config.toml
n_layer = 21
n_head = 4
norm_eps = 1e-06
rope_fraction = 0.25
init_std_up = 0.0532
init_std_down = 0.0266
lr = 0.00385
lr_mult_o = 0.996
decay_shape = "linear"
batch_tokens = 65536
dataset = "wikipedia_en"
Each number is 50 + 12 x the weight over its row's rms, rounded and kept within 0 to 99. Layers, rows and columns count from 0. The size before them is the row's rms in percent of the matrix's.

# up: layer 4 MLP up, 512x128, rms 0.146, rows 240-250, columns 0-63
# down: layer 4 MLP down (transposed), 512x128, rms 0.116, rows 240-249, columns 0-63
up240 100:76 25 40 59 47 45 53 46 58 55 60 46 40 48 60 65 28 68 46 71 50 44 62 23 47 49 53 56 34 41 43 41 40 61 64 52 54 64 48 53 56 56 57 43 65 61 60 40 34 54 61 66 71 46 51 48 62 70 52 49 31 50 46 53
down240 096:37 78 67 64 37 52 61 60 61 49 51 59 65 69 37 41 62 45 57 45 56 54 46 51 50 63 54 51 71 69 54 58 62 29 41 43 59 41 43 49 71 47 44 60 20 38 34 27 69 54 47 33 38 52 49 39 33 33 54 43 61 54 70 52
up241 095:71 62 52 54 47 38 48 66 62 28 54 58 48 35 67 66 31 51 36 43 45 36 42 45 41 22 46 51 73 70 42 46 65 26 38 34 46 40 54 51 63 48 52 57 61 59 64 42 50 51 63 41 53 55 65 52 40 25 48 26 30 46 27 61
down241 092:58 50 53 48 46 69 52 48 58 63 48 35 36 51 50 59 48 35 39 43 54 39 53 57 47 55 30 41 36 45 62 64 51 69 63 45 43 50 51 61 45 48 52 38 59 50 55 48 56 22 44 61 56 40 39 58 56 88 53 81 87 51 53 36
up242 092:52 58 59 70 39 43 70 54 66 33 61 48 65 35 50 81 57 75 50 42 44 52 57 55 42 56 50 51 45 36 53 42 80 46 84 49 50 64 55 44 62 68 56 49 70 60 82 59 41 49 48 61 56 49 57 53 49 55 43 55 71 51 53 42
down242 099:34 57 36 18 61 62 44 65 46 25 41 62 29 33 34 29 47 47 57 34 57 24 31 42 35 69 49 41 60 35 39 59 36 51 65 55 31 53 66 46 62 45 43 66 49 44 45 39 40 48 63 60 46 25 46 37 49 44 33 59 50 55 37 60
up243 103:55 41 55 39 68 51 67 75 43 69 48 34 63 63 50 57 76 53 60 40 47 66 65 72 63 50 40 58 48 45 39 49 64 60 57 37 64 30 49 52 58 65 69 30 52 41 51 45 60 54 47 57 52 77 50 36 40 47 60 64 41 34 49 51
down243 094:53 61 64 49 37 58 37 45 61 45 51 38 50 49 59 46 56 44 59 56 45 43 44 51 49 48 59 34 46 45 38 55 43 35 47 75 45 73 54 54 42 39 28 68 53 66 52 40 45 42 53 69 56 40 48 74 56 46 41 31 67 50 65 43
up244 102:46 42 71 62 14 49 69 37 68 47 35 65 44 24 30 62 50 70 32 44 34 46 46 45 64 33 61 60 43 39 49 75 59 35 57 69 47 39 62 39 66 44 46 53 69 57 52 54 59 70 58 47 43 55 44 61 51 41 69 49 47 44 40 68
down244 099:60 46 45 56 86 41 37 72 56 49 48 36 31 53 74 35 49 24 57 35 68 66 56 51 44 60 63 34 52 69 44 28 41 55 28 17 39 41 48 55 61 51 72 42 48 51 50 50 43 32 61 45 36 58 51 49 66 63 43 34 50 52 65 45
up245 096:60 40 38 28 49 25 32 40 47 36 43 64 78 35 57 52 70 59 58 37 58 75 61 68 34 34 55 54 63 44 45 40 71 48 47 65 42 49 38 46 37 52 49 64 39 48 40 62 50 20 63 78 39 62 74 41 73 46 54 50 51 56 37 53
down245 103:40 73 66 69 60 89 59 49 49 59 48 42 32 51 46 54 42 48 56 72 48 15 41 22 45 62 48 41 35 48 49 55 23 54 47 43 57 51 55 51 62 49 44 45 62 57 66 44 36 79 50 32 66 45 30 62 26 57 50 58 59 60 57 44
up246 092:51 44 52 52 49 73 56 54 42 54 57 53 52 58 61 37 51 75 51 60 56 55 55 44 52 38 70 52 47 63 80 55 43 55 60 65 27 59 42 39 25 80 55 67 56 55 56 45 64 60 32 65 35 56 53 31 46 53 51 52 52 48 52 40
down246 091:45 53 52 46 57 45 53 38 35 48 53 65 47 51 19 61 28 35 43 40 30 52 37 55 33 53 50 51 29 28 17 45 79 47 49 39 64 48 51 58 67 59 49 37 53 46 34 57 35 49 67 56 58 28 52 40 40 58 42 60 47 53 40 47
up247 095:54 61 63 59 47 68 53 76 65 36 66 54 48 58 42 39 46 41 61 38 64 56 51 64 31 66 48 57 56 50 32 54 27 49 36 45 59 40 54 40 41 53 38 79 59 51 32 34 70 66 53 56 51 50 43 26 48 34 58 50 40 30 69 57
down247 092:37 41 56 49 63 28 38 32 40 64 23 52 48 38 57 57 54 49 42 66 21 52 41 48 70 29 62 44 32 50 53 49 57 38 75 67 42 61 58 76 38 58 49 39 50 56 52 53 39 18 37 45 48 48 43 66 59 57 43 47 51 59 39 39
up248 091:69 61 62 44 55 63 36 55 52 41 70 41 73 49 55 61 69 39 62 48 59 70 74 51 27 64 54 53 52 67 81 65 63 36 64 44 67 37 51 42 61 52 60 54 37 46 37 59 68 52 59 66 52 50 71 51 53 56 63 50 36 43 48 48
down248 095:39 42 42 71 47 50 57 59 42 72 33 63 29 69 40 44 48 66 34 60 47 49 28 45 60 38 41 51 51 47 22 33 47 71 38 51 36 67 48 58 26 51 52 54 61 56 69 40 41 47 46 47 51 46 32 52 50 48 48 58 60 76 51 42
up249 099:49 52 67 51 46 36 49 62 64 31 38 44 56 40 48 25 76 78 38 62 63 46 71 62 65 46 60 49 36 43 28 34 84 64 28 41 30 57 52 39 56 49 51 61 66 40 40 51 58 57 45 69 65 60 40 48 54 49 50 31 75 66 40 42
down249 094:46 52 35 55 47 53 32 38 33 60 61 64 54 63 57 73 19 22 55 40 26 54 36 55 60 63 36 45 54 55 68 60 19 32 64 66 67 61 40 60 50 42 64 30 41 45 69 45 42 44 42 23 43 35 48 52 53 54 46 69 30 50 51 50
up250 107:59 54 20 69 26 31 53 52 71 38 63 52 47 33 71 44 54 50 57 84 63 44 59 35 49 26 70 64 57 39 57 54 39 59 54 62 39 59 53 45 55 46 60 64 39 41 35 63 27 46 54 61 50 43 63 47 55 52 34 51 46 42 47 68